Part of a small language model's weights.
Architecture: RMSNorm before each block, rotary positions, biases on query, key and value, tied embeddings.
Training: 498M tokens, 3801 steps.
Each number is 128 + 32 x the weight over its row's rms, rounded and kept within 0 to 255. Layers, rows and columns count from 0. Numbers have three digits each. The size before them is the row's rms in percent of the matrix's.

# layer 3 MLP gate, 512x192, rms 0.111, rows 395-511, columns 0-63
101:106125128085148112131111154143100104183090140164149130112079157093109146136160108175125117120088164132106134117141125167114161127122138085089085116142157110124102188133177152108138175150096126
109:063135128078080145141153202108136160093130146113118082114110163094079118106144164097130172098152146072162030139146131130204093124179099145150121096122053167154134160134122142130107103129115116
100:103107178118102130108076123126165081106166139164096162160105157068095151119077133144113153164133043063151082142175161141146158156083105209135171112180091190147183090102156078128084085153120072
105:099055105097055180087096121160111147117117153129102130162132170111111159101076146120164148167098170153118087103076141135098144126099110142075093121177143121110124197098107095135147163130113172
091:172103138134122176114087210157146155027136125148120098154185147127113099120138135134091096105164075167119108176117072162103132124131163146109094146141135098111105131084145128097128098177132139
100:128145139125150135103180089111150158129118150102116147145122138146097149128187164150068125103124158158153166105133151122121103099088120100155148161124121088123110145211085175127130095127128130
102:154047098129190198112166172175142120120078181094113146139167092073079173108164089101129149082077156135074159106099154121142135098125145093135088135104110125120086161144167120129167089115086138
096:106122149066077106167133187190165123140149129160154143124169124158106153112168056159194100133128090109115168125123125153139114128147142147131134113077204150086120169156163142187118120176102121
101:139114114110088156146113169212127120092124193128107153150138146152129130147092131105148174091120145134134092084145056076124141132188137148085123132130122096140073155106089173083149132116174116
095:162083176117102143161175096117083096065085124141115141134118105140091141141115126105090186040129168106159106133125124091177125122161158156141129173139119198109122166084134100083137064107140171
099:125160113141136144155109160185108086119144164054106112142130140168130121147146171063153178091078156138091116141148119128158052131157174120138121143144135132120152131108146113132113122075125124
118:146132204083055118124087106166127094157114102129178142129100109136131146132136163087104192119169191157133108095129155129114175109122084024176104090183157163091147122174183079162117163074130109
102:106106092125119143047120078112113080122077157089128144102129118127123173167147124152148129140108161077092074112146171077094116144091160092199132121114168131096103141116120151155131153087084110
093:137103112149123133130150143072160141112148151080128082098154184096091126074181170174101118070127164141168114153119106128106173121102139171133116157134062134127101150127126137120130178054199093
094:143051139159141113113080128043086084114151168131149104118155148203117156091207134157146131120160148073145171109179146075081143067152120143119129115056151112112133158197128117161137126145122114
104:173178156157091080123145081122114129130156151156123070145150132117117120126140104157151128081129132106127080118145098094152172133160128111156175102083085151097084103186129106126116172154125085
118:115141104133055084149100091123126117061160174108079119097112215081099156116169031164174133139069108122143171092123190143175086130146089162086111203135132147126174094133107132152110069128119137
098:182053138161147150139134134122178128157159132154158130161107145168109080103060152108079147121139056131088171180198155129199113095130131166103115155112149172186132142113147163166100078134172078
077:156099093123136183164128158070114127146134099133143158130134109064160136156121142104095118065129181131062148135128120094121136113131113140135100110118152140175118156146040117162185116110117139
083:163093162151121123123156131130136111174164131137109202076117142096173093081180164110158155148180089075083080125136168163132188150114135083100099103153134139106122136169081190112130084116114117
107:118099109108143138119137153151130119113152124111076100137179105167159121162097150121109133059184029127131109160131115041143154125124104107064161139105101175119088146161115120098093146122132116
094:122158113150153114127146152139136081200134178133119082151142139086103088089111075098122094129143178114167112103065141143153075145131126113107137124135133141200104148153170059062144123091136099
094:135064095151080171137172130163125066161186090163179148102116142121107105108165131153172171142118090146108133122117127115160076114117071146088171146167170205091147109147109124103077093137143122
106:127107175135169105171104125156127129075183123085105198125159108120119068096132103133149162164098114079133141153148115077122129121193076130140114178085181148144092165198147161183126140120119118
110:142130159093095136163172105094142154071178079104100026118219138087067134128127114093062120082149167118124131114126108158188164174122156130146196150100149142121127124070172060164170191107145114
104:083101153077111200131172092117140130097131129115182127134124105144109135120120055188124135126099153120089138063110098107138149125108123123125104130147075137045120203132160196158134180130129087
098:089138091114171173112155178133157130110113129114161125139141129137164148088150140110152067126084129097169160163076071129146148081185095145095116090216122185103133126122095109182097183110171120
098:114148141134164189092189092090137168145062100128099138140113119141183123116089137081195136111166214094128178068145144109151159139062066144094071098103085154134108172173090096181156155067186096
098:186110142128056180064092100172157119113113124084184147166082144149174153100129131134193133105137114160136153131163151147145141064182111116158105135103163113138119132122095146129166123107100072
099:153135137115099084188098121120146111108132132144082106158141088117072056190134071154120127068167126122127091118108203124167141201108141119135119095148130139166131122097116102074114108183088154
104:147151102060121131146116174177088115199099166123164134113124137112101064128178138137149091127167086090143083139147097126180116190118113157098158093140118168112143183092134080124085141091205133
092:104128170177125184126124130108132110139124174158135090185120140090105157191143121136158160085163173155150106148169131117144140147103157137159109136142125177120125158178077117170182142136159080
101:138121083170169191087168102156130129134056174144096118128131145155101099058170119127077162160109125132113098136114150086129127122188181118130151061102139141129093180130101187106216154118045102
105:118094104063067096088151135117106133175179106055125110074112117109167157147169097138088182199106152160111173122114054171100093135122116138161137123162142154133128186068074117163081115063150118
097:107118102152110155108183120127163143094132153100115081172187189107103130125098106186125152157131088075121089108117146167124022126165217119156139113090155086141177089119132125124123180091151140
099:071092119123074122115085148125129130124133134116125150146101101082102152158069111144111125055157066148119148113160134098146132140121128139084124078156124103135147151062118133082125068125127148
105:101105105136130155128100119087178091121075172151094094119094167106089097089066101112116109107170101188065081066148137178092104123146165145122156144099095075111148160122098132157109131150102115
094:128143115127137102141108151123140163174090057131108137134116120178130194175159109109108109115189082113130190135159129125088110087126101151210141162159148127101116143132164131106140130082057111
098:148110110109115061107146143127102128166148163169164137063092171097117110120140144083135091138108144117165127061169141120185099132120145109074151101128054167137118142133140161132114150158134132
102:046108113156108104168132074095108161154118125131075088134149146112150108159124089142144096069141079073061116136159168114166115130111104100117137109111103152124156122080091121127123106126152131
107:096104136077144139134159190137093097136195084181086119092087080112138138170140136184067173081153150164182138130190161134097133125174135123133158161164117172125154141146151114093060091095111155
099:072149145139161189156137165142131164108137129151090138117153127212099099147051144064090181095166101121170139127125081134141098127152060082148176090183169117169099131082138051179131142132122107
096:132173100082152150178124118066073060109127115108111128155121180079097075128154098123131137116104157111149121139090099087119056090107123127130148134115146118126113149108095147141069043151193128
096:121084157128136173156150198088167124172190158115130166089147123049125112099176108169126106111124131144118163092149108098132162077097160116138130128117165115137122117120098165101167108115136122
100:161094138130135110141164102178154180174191139107162121143101053147069141123148133091126138116128129121176115181106138140205169159081126121100148106099124126179111143138107143127170132145152109
105:102095128132131148163116119180116129162104178161083068155076110162096107173116170199144100141062073122101112122110142131156087128109107098159090119149114167176155161104117092141053159132118149
094:166125122113098134128202160110157156151159136067124073109108149090081222202098183126160132165156101101130147119137104133062152145147130171147145036160116184087157152133190130201169143145195089
096:123182083098129126061152171062107162135151082147133097158153124069163129105204088126101124152172103112099113102204151117070153105110129123145145142143092092138130141047127138140065093113156125
097:073117120189072124092079154138075141160182133097113100127148131127079083123142178162109172119142122149081093132155108088127108103126134131091101129158136168166142166108149086086169142113136127
101:163149145106136111117204116140088156101116181126111141070127142105088123106104129126110158134134134126077113118158152113128094123114109135114069140137111106131126122109138097142050063118111103
089:097120156078124114163139131056189193144143085138119140208102127105084115150184125132080118151180139136104149146119135106093125105206202105086090152104170158168081036109116091098220149115104130
107:087075119113137105066141142178036169101088131111082088142132094137124126186142144127142146175127103112134154132068124120170174099064124095099151084147179196105103141109181102128156122186132126
097:066162141092129148188092134125172092092084120091053118163129149151085156116154156122114146131153061126144160078132093150162106097145157159113016067129120085116142122113105135108208099171199185
106:191148144160117129130142168094112129131073082099203181139121105119147147148172105111083137125115097159084151155142167122142078168193104197127152121137150138141141034181162140093088090168113076
101:138150178151187088117120099128161105094138161106096125206096171157124148185091111138146118151176202123152187124141120139112140084143137138096097124130090150092115136177138091084137106172109146
103:115116126109106157074168175095116133155082128094119126102147121149079138164167171106154128116154150103119130141195102112096148165149165194133134142085156129077095156094135093161123130114098076
098:125171054165117069146137119151122085136093111077147128084164072134107158118165095092162179134138135118120077114102090132185114105104064144091177108147122141121116194111108160143137084133140115
084:182146147146089139120146144103113149107127160101162152120159108116107124108064108171123085157095110156123202119166136124090070108110102145183183151117133128083130148100154059128112084128127101
109:115148123120132113104084055100066111104149184098096133187168127106145056026160130155125114128124112123114088126116205126099176054150135160164152195116074178121115109113121145204134120130133109
103:124093123088175125123165095101177172124102084119111129145165115115118094153163108086067124205145058105156222101139149135099135173186098162123160151112157171099111137175113110114151088079150125
100:117094100126132047121150129126131149134115132105119139089127098083082146130134159096131118134141107143164113188090149130143104137153097109088108147107154117164088100133078122133153100060105078
088:165148100217154097171113126127116152140073125174125121153107124096088166028158150084109115137086158112212105092182117090111127125124149128116157104128130117074152167098079075138135136113151156
104:153076137139148071120114112117195120135115148122095150121185067134085178099112139131102095101123082124066163119150124136186149115128104195128111092169186152136151144103108140108168177107142123
111:092123190130096134085174142070193111087115095141171083096094091143148174166135096136111124062117086168113249149121133149104121091119135121130118120075086122095158174127122093155110158141121177
098:127126128110110142118154176146157122151140166147131160115118138142124113176190172097117126174108087122113145134221130183145086178133082147154162075163169080123148058153061162120098136156133137
105:156082148081189128128090164125094171127040124153113169113136147105159090121150079121124113102130112161110119106157217093125079155149120166191159158098130166136164159098147119071124135137126105
106:104089099144090120141064128179156168087181071123184145113192145106147130143142101087176167108087123166125242142135087178160167191131166116073113121128162158127079145168138135115131090100095087
100:088161110147038071145130118100086084197151105117132097186156174098121100114179120171185099142119113128103114094111149151174095182144083154092183125103139126134158148107124104128156122142116086
096:121106139154182145121197100119106167093111113090115135117156110103112146113097082158072138118173161092116155130167094151086168110116131135153143127093142167111160141080093115083143151107096150
106:108085124134145105139056084175086146113112118165142117130204097183119123133104182092131161112183147051112161173120109115144190102151117142107148102183124110070111147116170148149129152120092099
107:134155141124113110087100125178116131110094191162150188170094143115166122102114166172089074112140127134107092126160118112103106105108050175137085101120087095133080148114149087147065044137158161
102:110122163141141139116142077151079079108078124089131119119133104132163098123103108095102168119126156113134087138154129086166167011146100117118148113100134139117093123170119132112122102163147124
099:145129151124136139172096187090173149147183115126106126165102152122115075116079148151103146127141130132111192151114129146121059035088101101074173201090113105140145101098157135117122129087132127
114:115109074158162140156140176096123125107075157108193118164118105135132102111141087066134173055154069133167129124122124109124152095167157109105124111204178192108135141138102106131141125096129091
100:104113162179113132120152154101093168169121187093106174176128096144147135185106081120127188148128174079157135156182195148132149112120175131216148076156143133158154125096130168132143161192167132
095:112125178124100143128201107125110071154137139126156164102086110065167143127158125173190149112173102106068128147090158113114166169145132142090181176155138186118137166097159170132152153144144069
098:133105125135126156135196119058143110139107130082111082133086185114163115149133145133136107103123143138146195125134128100089110155095122099146116092104121121145128100132085134179144135174180135
092:132118125115126129102123134111065067086127161125122133154068121095087138126106129096131079097064148134081105123139205148176078107135106116102124163144106167074129122091157060090151119134111108
113:199083153131138148164117164122121127145120121091152095140155078126163133114124079173104194111099160126088109127095088124067121074141076154178153076161089155162131122125138090160163074050150098
100:108159090056150112110122107096152152127135159104126090140142133115084073173152111132090111128134169127146163083183150131137143090129178163119157151172102108114117179117113110080128140187145187
096:156103124089154101149126154139089177134131094138078116111107103128098142122157134128149130164168189168094227167129138054153088165147113193106108121159112126126092135172140129118110116150137087
099:112160125165142126138129102108140173139124147078146150138145134086125092131139177126161167170182161148109112166076104194100113116116143118139138148098104136149180103174157178096182158147133141
103:158063140096118159129106158134112131207152135121109118117170096168141119132086094154184108118107092153100156116114122159125086151147083163122179090107158095125135126120193151180098058185103123
102:104113118120155139149137139110129126131139125151106054139090140152088133156102163084175158085185059100177116142166153140100092110101066137151175106109156102119186136107147141161105139145153125
099:073140102113095129148131147132089106141176162097142155183133111114119062121084157147180130068102137101142135147073151200174116138094079067134131127161141110134171142156151076133192189086114076
090:153099163135108115156079087104180167142141107142188120144126158132115074150142161141164130084093093126110161150098133094060125104119086158096125130151119072205123102166165119152088150157164084
097:122100133152125135161156128130123151120131120086118110147123132107120138080125150107178081148122078074130130124160147198132187155129112099131056129156156109109131176106136161153168071122121100
085:177143142167151100075126082115111135135151117119138223084146120125118105114139120137161146107140101122122167154139165054108145175079156189139174098128117164114133171121165129111128137102136101
095:131117173139151177092130095156144159082106134107150132154077138133151132141135159126116137157104131143115153134160084125070150155140134113101143090089128094127159129116058098150087160135123095
101:142083117133162152128110101112137187184162099106167113163128101121068100121084118158122140139187107133153092123113155110138120170118101124070076141143144094123162172169167132109153091081173041
103:137087097129167119115109135101136087130129087084222098089162156134101198108174111161117067112150132108088157140176112122049109143100078135153142123114099084115165146089136102160133107127177047
098:141145075124130105111087127142158076070148081167105120113112155123105122174091160121177130143139152173131149104110094095168108135158113102058136127110118074091086144120124151168099160186148109
095:109089109103119126117119115102123128179122088205145135126185071121154135177131155123143160117112187104104103133123117204130113138094129069123053131124135152101117155135081098137124056172121099
094:062056197128174090171126124191175114101152188131166139137093102127201180095135107128133155140128097131064127138169112094131129157125123129134132136125135097157142141168092136082088090146131098
105:106154083075192150150082134173156179133052123129126095140115150128067107183102146097115164141133126159188144155117108145141103122140092202124082151122094104104157128171134160142119139192085145
099:079116136110132107107153163147125134123072106122101067136150157097205158193103128104125094143131143127180151106128127120066106106116162126103123168114162112129085144146140157165130135118083145
108:177139107048157126078130145173065129101120144108116130118104164126185144131186084088109137186110165108118119157132162168101083152107072113163144155136160147130161092137143156107089160104111155
091:128160137132098078177107091156148171111151110204113145204177118196072115153080171171106150121131113152089108144133110108102202128156182168141127145129157132091073124113154156155111106134177086
096:159123120069134178084136092141137122113135104132127158137161159091141167032140105127130104163129100096145127156108158105139141144157054146132154089080146129154168157108126087099150142063148048
099:129135165124073145100147149115069132127125159115164132101085142116094165085009085154108117116135223128073127108141088173147107101146065142138117118108124164198103124113158085104158128147167077
101:159117138118155108211131169100134206104191136110160165157168106136102060138217103092138190115079140086122128161096098185175140103142100126090181060090083135150085137154114122094106061095122143
103:163163121181124172137069118093145147115111142206133153181135149129134146141140162120179124137155136139085145185106116168176159115172103073146120026080084151186112080117153094103062053200141148
101:096098199142110099145170100187061101095106150129189121018147165156147164105121145105121125103097077166128107162074129134133135132169122156138123112165127178138123089100182102138123174083149101
080:126145174075126130122120094120128136118136166179161101163098166095058163139128148039092167050124108088145134147136126144123088114181142147175192108194160105158108025125133120142107144114137122
104:127119089179117118118184158146162146151058104104136080067102121122074158117109134104156138159137104163091098151143120096147128127223109134172177150176122173154085164143129152093148119151202117
097:149116117138144089172149101095146120130139098126086155114118199144086123128127128139172183152152098119167101168052152067092132114150130137082108173133153125101110133110157138147092172115172106
097:099115163147178173088169118094156120147109131112105109118111159119124106108123166204104154140181181070146134105142141120115085109167110132149136101121063080120103139148099063128127101100115154
096:136105151148192111129151077174092106161115117179156171197179121121121132106120137147120088150158084166114138127134070119190053149110085191107152123083108117156152114134135105133126125163122128
099:130109111088147126167129126208170176123198136115132138137139141133100113169106117169130114130171119115170077179153060117081119183133151098115081089157170132149104122125144074110162117109158136
076:118046068152110133145092149082162124090118146117123124144109117154106153157137164113147183127123119147100150165125096106147086206134134121154178104143124088068092177110086127140112098160140145
106:152128133113115161147173150163103137140147112144142122117081069130107138136115114112211082119121158126109103075133163058103139105189058118097106104145146129186121167087130157115139142184143109
111:110088161135104154084158056108089164095096144166129190122209131202104160128122122146109165129168085137119153099103109132090155034146091123047147094125139109153091116135128122175105138085083164
097:063103148122101122126063139120161095138129106145168114093134116132130118145109130114132124148099128184092135102077183161114134125163108155089115135135122098128098165088109078188169112127173070
093:125157141114106097180095169121082163104097147089094153175187081137077186130127118118149090113149075097130137042150107095104108135092103126115130121126128145114178131145139091136117108082108126
101:082145109156184176139100135171075163097157157141169093106113131140082150146143125131119109148133086131104169137207094188220184177181100117118186119132134097140129179142126115163138117176107139
105:184046127129174142122131102117180168105112135090116145088142115162105160147138156114080159126146111165070149222169113126140173101103151136180119106135153190219112143125124134138128118160094169
101:146096147128108133122084146138151134154165127102140160128148122142156088166110156111111146141137103183146102123169175078107071197130148166112131126104151125159181192205104097158147095151146167